config = dict(
    n_layer=14,
    d_model=64,
    n_head=2,
    n_kv_head=2,
    head_dim=32,
    d_mlp=256,
    vocab_size=1024,
    activation='gelu',
    norm='layernorm',
    norm_place='pre',
    norm_eps=1e-05,
    positions='rope',
    rope_base=100000.0,
    rope_fraction=0.25,
    qk_norm=False,
    attn_scale=0.177,
    bias='all',
    tie_embeddings=False,
    parallel_block=True,
    init='normal',
    init_std_qkv=0.0815,
    init_std_o=0.0,
    init_std_up=0.0815,
    init_std_down=0.0,
    optimizer='muon_variant',
    lr=0.00573,
    lr_mult_o=3.0,
    beta1=0.93,
    lr_head=0.00994,
    grad_clip=0.5,
    warmup_steps=200,
    schedule='wsd',
    decay_fraction=0.659,
    decay_shape='square',
    final_lr_fraction=0.0,
    batch_tokens=16384,
    seq_len=512,
    doc_mask=True,
    train_tokens=112500000,
    steps=6867,
    dataset='wikipedia_en',
)
Each number is 500 + 40 x the weight over its row's rms, rounded and kept within 0 to 999. Layers, rows and columns count from 0. Numbers have three digits each. The size before them is the row's rms in percent of the matrix's.

# layer 5 attention query, 64x64, rms 0.161, rows 0-31, columns 0-63
164:504534566498496542474470430483480530518447505454508528489472525526507431484560436498495587515459513519554449480479503490500464484428584442536484483486519437546592519460574493549502558474535495
097:475536514585517582537576443496554449536506497451510538565512497549511493490566489524506556500497457484548495528494512524556457460472528500498438525514552468539526508466599507476532473508528603
207:496530554518520516513462439478534520585494497461513471462500541541464438514542467517459601540475492519522514480492477491479522517427570453553448529467569431498578508485599495521534529519505532
123:495565550458546459517465567492498492461507505524492463530500531508466470472437515498461497496522469492582448486500529503557423500491464440507530500482465491568480543637504552523457501524483598
106:502496509482464544491520471457538531551440504422537488487488522511511512497606458498511576522513453544542479476484510425530496492490589512600474478506525473493588534448541444547541539460527496
155:482535516526504540524515428471558472558474487432517494505507506536484437515561462512480605501481447522531474494468484487505459481434571481555437528465549429488559502470598491504528519520511570
102:541527528486489528528556425440479462501471475465468548583446530571560459531492464578511507488460447432557461483501494497536512495458528525551411474511500513531450559511535506491519448499574499
124:474491479485451537484530551507556488492494489463537544482516548527426434458459494563437498570459511578486543485575499477491516538429403511529482479485411486500470568449494483518541543510520507
121:508459482530471463462532450501530557574474460530521504616451545493451576576493502492438510525510486558532507560521464454443442459514539459457529451433479500531490496534502478464517453490475468
126:547511467548498448501541532394501496545506457486521460474517499514538537519519517517471517488476516435510575496534491412559489535510459587475525558442492519492566553473459489442436479458432472
112:512498552395504516580497515508513501567514497539463512520501481453568573487504400502437461431512524518555467506480530502472519507534520451522519562515568519453490527470502409536537545463511512
128:499518501415486463424475470498479435592444547532465556497557526474562526439474417486507518447464538490501488488490495584515520536498508538500464491432514507499564485519549545582461498475488514
124:475478514461545476472540556463479500465472494546509505497554546407496540491507509511519633465477485543500559552470478431429452478472563485446533508566477470475486473511564469506440529480512467
129:525512513507416530521443465474463487464501546475578513429477538607549586546535510471479499477502480513480494465536469549494489540518473504586516508516489406465497474526501548455520446479569471
129:442449470525505531462514500457484443562470585532440456565491488473494503552539440560496459516501424493502504546539457445535518451566492472483485493544514484389480558555480508506479553497484520
133:443537484517482471497520510497457415466469533470528491502561508564505462436578461439484523517551484505504521481540564424437539467594505547484533477482512547547443524459476512492488415535514533
125:520562508522509464477445499548483482444499534472502518467482542508480562523513476438589502476372471492514484504482533425441537479419526444500489512539555496519514526489478504604461538469530525
124:523553489458545500527459511501541530501471471509443500478486513513496528527482564524417588502469471428521498476460495562450548525574393469504479428525545543506474443505503504424545509442504523
118:497487489469504438511507571405585501521554500496478488497470486508497471471445483477547570491527537543510521505524503463457511503489515494473597508452576513515491401540595485444494451443476503
115:507528442526420542488487571579462468525457455627512483529509471458422492480493480448581497496540505572466532497464468561518511501498482491540482528517540477476531428493511555483509490483450497
112:545477471566486516546575517497447461515572520472506562444539490510487504555519484500426450504482521509427559548511502466467547489578502485445478466533502507571533446550518462495451455423461530
128:452512499492500546507557476522530451494526483603466485423430503442520535528498499399468459513528475524563576560483551429441530461531489488503469542473526484452520513549517507448477477527529460
140:463532446502468489462513522488563533508512512490540517528521505487480451543512506533619491479447468498479468498403419510536502595504490541437495535506460517526546482530546494518421502530534406
116:498488430490489450473510558553506482466471465557521506527528396575470431521477543514514529506532557500515566530518497600501508473486455441427429545453555517525478529486531499529467477471534523
136:487480526442486545510457487495475545513536500491519558568540521489445505540464530472460489583423531430514406528491509497490575480499534535491471547495516488430450480546520579508533597517507461
115:524435501518501470529492527448543512602490450481504482517533487504490555484478505534469460553574507449546538465507507567428504459465469619485533490518499484533499446474593494547471501438467517
125:454501522544496511472506560469552498540426472432463495500505537509516561531425488448450545518478451511484513559471584585516509507550524469479436503447519487447565453471481531526453529488561553
122:479555496499460485493504462522446467410524498452429479559431542583578487474510529536487416552531478529555564516511484527459524495489519431549500555511497523460533493539461448463528560509501492
120:511454477453477443483521549515501531478448466459519498483467493505507611484531515549527498515519515479457523507525476475516398493469549514473448498452534465461518449534418492482585569591558489
141:522487550458467534451485548529500485516506558457545467520452531576525442536540517442549537466466518507476549462485458446484474557474500463490487457442437503464406557489524487608542531494519501
114:450470499497538504507506402530514456484481541491536501560495537504490516484454478532436479483525485452451563458554508527365462542432486489525580515469534480462521452575539522474547487492532492
123:490446462522514560490548523530497562529565526498516466508499554521478528559464574494480488509438547537510541465451502526501487450453482520537466548446479478593420431425488453492549489430504492
# layer 5 attention key, 64x64, rms 0.157, rows 0-31, columns 0-63
081:548452531434422430486538516558480505415517449563494513545512552480481546487517464554580450501530525509491445450502475506493533527499498478502554504499420537489526487481421497508471562433521453
161:498489556566480451569530482532515485539517394508547443522562522484494521537539477469486518562488455469494485395463447469522560498496495476554440538482512524492516527530473456559570534487521560
089:520506473438503475416488497435483508424457559525479514482432494520474473430474440545544512480529473448537502524567547566485472495520521513435578448534429500508538484474497524464508447459506431
136:479435502567552559503522438480499506524542534436503535508474417554484567486507527442462522491524552510447480488449486541530489485528558566486570471484460548513495415475513405468522513497537484
140:471529528541541458578464497486570477539583443478486526474541510502526543489503562488470479502528519555430538516471442497469543503503470502533406585494580513452515470504511530485464486552459572
105:495464530551469508558551500553454487545489431529534459538563543477501547589534490467469504526453486498488428439455467422533544499509498479568486504454498509522475504549493449581532565491550539
234:497512447426482577429465535530489521480504603470467566502474492506528496494483541513483458429466553537494496590504554523505442479511511529464579442512494483498457518476503517450408486526481450
119:474511452512462564508598522550547498439504427515541529549473436527491390435516540573534497486575480453522499467500518542540506408520477509469508472521529519501520452490498528484554491492501526
110:383481498490481513429471491481445504564469491477526479514519551482537484471524487524520481550365517488478502551521474449479515500474470509476537500552516516440548534506439465447587481535534551
115:464490478504377503529514493584482519536525510506454485533478496518427504517437500489515498467586480488497573535523493563407496500526506491516452546506503446569511482509498489594527520420481468
112:484426472461518505537492504483435488454499481497527490467564499499486473600493453382541582446502471496542500580493504499477487552441478534473457458475468546490542524563564521557481509512502475
128:512538478421517533448483489524519479466487494524525400477492504475444537527500477487545542464530517473490561518452555476625486397527496535571456557459486522500504495491455455528469513495560520
108:437517461556423483449455555527515526518442489559497532501527466491500556502471496542495520537545435507463512488459466526543406503454535505530474471418469494465545453564524535486575465493568534
132:491511522532539542529512505552508414486471535539507525512564483448462477506421513459475479576486515568478543491419548518531471546531440481433453557547488543455437461500494534555483507504426512
130:499594554476538471506495462549514459536480477476542512565461566503474518535473488461472508498454494462495434499449530465472537470516492494464553452521487519583612419541561436488453522498503498
125:578414482501446474514515490514417468530521489447575446551427506457570481493495583486474489492498495482479580494457495488483462543506560529563466492495512477558477537454512474513540543469565478
123:506513508528546507536445555477487452441524509493471528481501481464540493453430463392437566447474454507553519477487470550510595490524469506583575524480454475526519511521498512481465540505434542
122:482447460436549484515485430474572563529518505493549505504524505475432468483459459530523439489565540581501478478485462552540439543533451504455525437501477417421575515508489494490493516519512523
116:511471487506523501475478548511542563481505539431596492457472489467459564409522504473530504510566455456510538471492509452446440503435502501435509498513473536505486557487452465541558551573517568
114:499524495458504508482505484470545521486519482510426523500424443440486457511470472575489511484414464539548475482510531549487483591459433534493463542519530517521537546558521485499441463609562488
111:511546497543512462526503564592460530555481461416492489513483466424462503495484529479483556506505524490562512530476468434529528556514460526490483493417540536466515455441463565471441554513537568
110:501451538500493576444440457568476476481452545573507551437542518507482442468485495575428502495537435477468509514533464471437519531552542531471483492530501506496476487542485556523433467448526569
114:533533521527503472479505521461492477552452439567472496518531554502569547453449492470420580479518533561464472493585481524528380478489467517467552548448532501550525483486497476546496470488514471
117:536488560528509464521486557485459528526533459537564514584432415504496467509514527501529518416410525539507503538542447507467465549434504501536481566478520464455542498533466428476482442488507528
129:518558510513494495499595486471514417408510489564435484474546514492495512514480493487547478508475502518501416539491496560467479532476524403530521450482480509539597493521468476425503559482489558
123:523484445482455508502438503542458477480581486536545497473521421493460497501483520485561505543552555509456581527542465421500472491447463454513486481549554450501531499501490490453517592548518417
116:539592506446530600514441496451440520528504497471457439496534473457533514484501533507488458484557508524507535478525510472485577561449463488514483510476493562465568463523495429517503481447452587
122:480516473524535541516515533457577515531473511545526511554503479485534486538485498516533515464547458469419522547419470463431514534532506549443489494477568469472437470502479516414448422586459485
131:486599519581464499491454457449512570429465467482518471480493474490559510612476564505507509541500503534523508516508506458527474518483500416488520491545468499525407533508466448449555485537491544
118:510528487468507466502554485483503535464465522475637524474504496455463474494510521507448556501517504485490479465474494619481494448457527470550561508550547603491475480440531539471560454494490473
115:465531539493517460454421527501518456542499501522518560450526495513524461421489536454527469479521550540509516511403566488506479487566508469466491492521558467490497518491440509478507529656485472
130:477481517435516503462503573527513511490477505473515516504484437499515500449493505545489465525493433578522534528543431515471560474551495408459440541489526528408571560518497576518480458561518465
# layer 5 attention value, 64x64, rms 0.174, rows 0-17, columns 0-63
128:555438456569539550482479518454511511505487485516496491551508487474529527434510451466576465495448511388559482464522491437495480540507531464490490491550476486492450469405532503531582533570525499
117:486511417516472558477517478526494467499507517478491411559491464597415547509514486548548513531474458528458429563475486541495520536484470470518536542417556533460528492420506558503503515530473487
125:497474452566445450462497479528494562552482471502530506429518466555554532526495565510497433513453524518512508521489477449475438577505510487490511525463488514410569505588449500519577441517469513
134:532410511516512454515483486463483523482504515505437543479533564486493456518538550479603485530482539497523485464513508476587474498508488535485420423424441565458531518485564540477508542473558534
136:519585483490486434473526490552425446489494492524432491444481490472471525494476469490492482447581485501587515515461561513547537485455558534463528479502525432488529421473508477502527558548569553
111:491468469474477483477447528480513521475511518510501535491491448506528461626535553536500459555522481518531519509445448532498568424519535550421537532393486549532504499440487477478495555485567519
115:436563552470522530496464456491541511494557504487431493455437551511454482541522580517566544433513512463523511513497481539467484535527462537428470556461459488517498444535467488449577505452507571
117:481486488556517493535547435424564513520469553581572514399504534484585467531484451490528497503453500494472409530500516536500537505480479488472512475526469450424457497472528499442498505520572485
115:502512473474440518526465529485465549470593486537512447546523440506433540471501479503492451506437495563551505476537471556514499536489439554576444504562475532514546440466466496566487581468505522
112:457509470549480482532515525423488530525590541447561505520506513519479448504517516526480516439499527464553435486457532501526571399451425504500582520469532439459529488495493441554481479540516486
105:525520504515488499482555461505505512524528491506507422536522481478466541456466566458494470431540489515501480497485532486585502502498457493565589481519454401459454581527524481566514408463559489
118:535503487468453481475518541533460424509475488429518530517476496495497497539605500428488500516442523491495499584503492498516494477525493462519428477503478449542389488603523493465577512454488543
131:474496485473473434559393527430524520463438467519504503529472516488438460536460571489497511524538512504521463547541491495549447453529457459448498562532584480514580474500504485568507443534508523
124:493517489469557493455479471528496476458467455544543502532534446467499524565468496510572550505484470585542505500483526481500543533462509547453466442467571469434474528442539558551461397440513504
122:542428497511509472449532571481575436516513530522454469534498496485482504433499468494489471545544479522564468478446504435508454604559466468445481487514575471484551451460466510491549504494560547
136:550520539510539506492572498526448478498475466503507532463462577424489543524515502504533498481491500552478443472532412478496498447525487553522525534506532484408520591436484454499466561535408531
120:538480570532467481485505477486547521467490515446495467578539432457507552565463451546527538427472496549470519510578476502531465425482492542516490529484515473502534386532452488446547524513544484
126:458537422471464493540495491560501485501429505456503437518535566415574493571464468526519508446494449509491476516508486460521542473507508488527499468497512546630441531478531557553531490459481495
# layer 5 attention output (transposed), 64x64, rms 0.301, rows 0-17, columns 0-63
126:546510540506517474454495469476521512523507602467489489431572472473560437529473462499401508478450536498516506560524553484425495556488484486514437532479467511558462548455555504566470539505455493
129:410507484504504493545506498532508440426475492522404525443503484547528476495464455475562536434510475514538565471522606492519549504583460563532486480494466539564467467466501505495450498521490530
110:507529441414510457529536549491483430550503501511499467573456435449541474490493484456591466538466489454489496509476502539537525512482560480577512449534486509532565480500527472538454587472497437
135:530538508550502505477494525481492482481558496448563521495495494476548481563482485540558492448418509583516472514472414459474502567466528501460535527461532455537489493561545413554405477488501464
125:472503517501534566441526480465518536516387514512547553549475499514453470540536535452540489549420545453505439516427510497527500535536428432451455543489576528477527523509473531520468498494520456
116:530422543465493439578518519494529501572464465489518477508487554468506603546529463452553530432451462475470430502425470522547537546491573515481473473470473483523494528507489456564535511497513468
129:509501517450470594506444527502509442436460541484533590543524553531460436470500514508551456484486454489486452543492455478511526466467560514465517488515474527503463505482548574600440434522520498
115:498528463496478487542516549591461527513559488494525537473514474512421483476465523379545489526456512547467543606552499480455504558430433530467471533487528540510489501465468449525529474473503487
123:439498594478543500504479512514505405477501473560461480480503541428593564453519433544433477515526494536498473504524580472470486493526499478504496513442517552432461532518561464544511504505458525
110:516546558461483487453508472565502481448525516559467510497490508545495515506535478395492442540417463433482448498538589542520527576512505526473486526421531503520485495520479511410544520465539496
117:467552527479469515461485445567533583496567526534452544534445533499478436457511529496497423575499519490534501503463528488444542576499498487505448508480516551475550497506463476400476527533426477
128:462498494463555471470546464427552501420459480499525587525501550477482497490474472455566487500532547553490510480440472523469427460486481470520547555515499437511568468532463548537446577552519512
126:536465531501459493524485555543498499475537568516474539523423514504548574457495426427507544418522450455521450558492481577502503546469455510507550464497485508414517490538539561466504491477504442
119:472507498482445479393560538494511508572515486509459483543453545553487521529474509545532512505492464513457565546511490470520443563518413560469480512433465528489521546500439467516421453556533527
125:494514525557516473408501532507481482485428567490551495473477531452565458503519498590527499445453481500484532539455539504551504487547469526477476511474509518519417472440473546539508608500428469
143:487479466520442534568495485448506515454575486442514538516471565505491462549496554546506549523489485505512484446514537529442468505481427456586535457427479555514418538527458494506544470442529551
123:488417527465516567470471515533434468472524559515549562463540579536551507492535454475528476468477479511425552448510507507438579514483405455498508485547508492475478480493519476568506509562489458
129:524470603447530492550464507507479588534555477584464538476489530496429510499458461515497488466509535483551559479489448549507510468461405474545496468479521456515581482500509472498423466497494542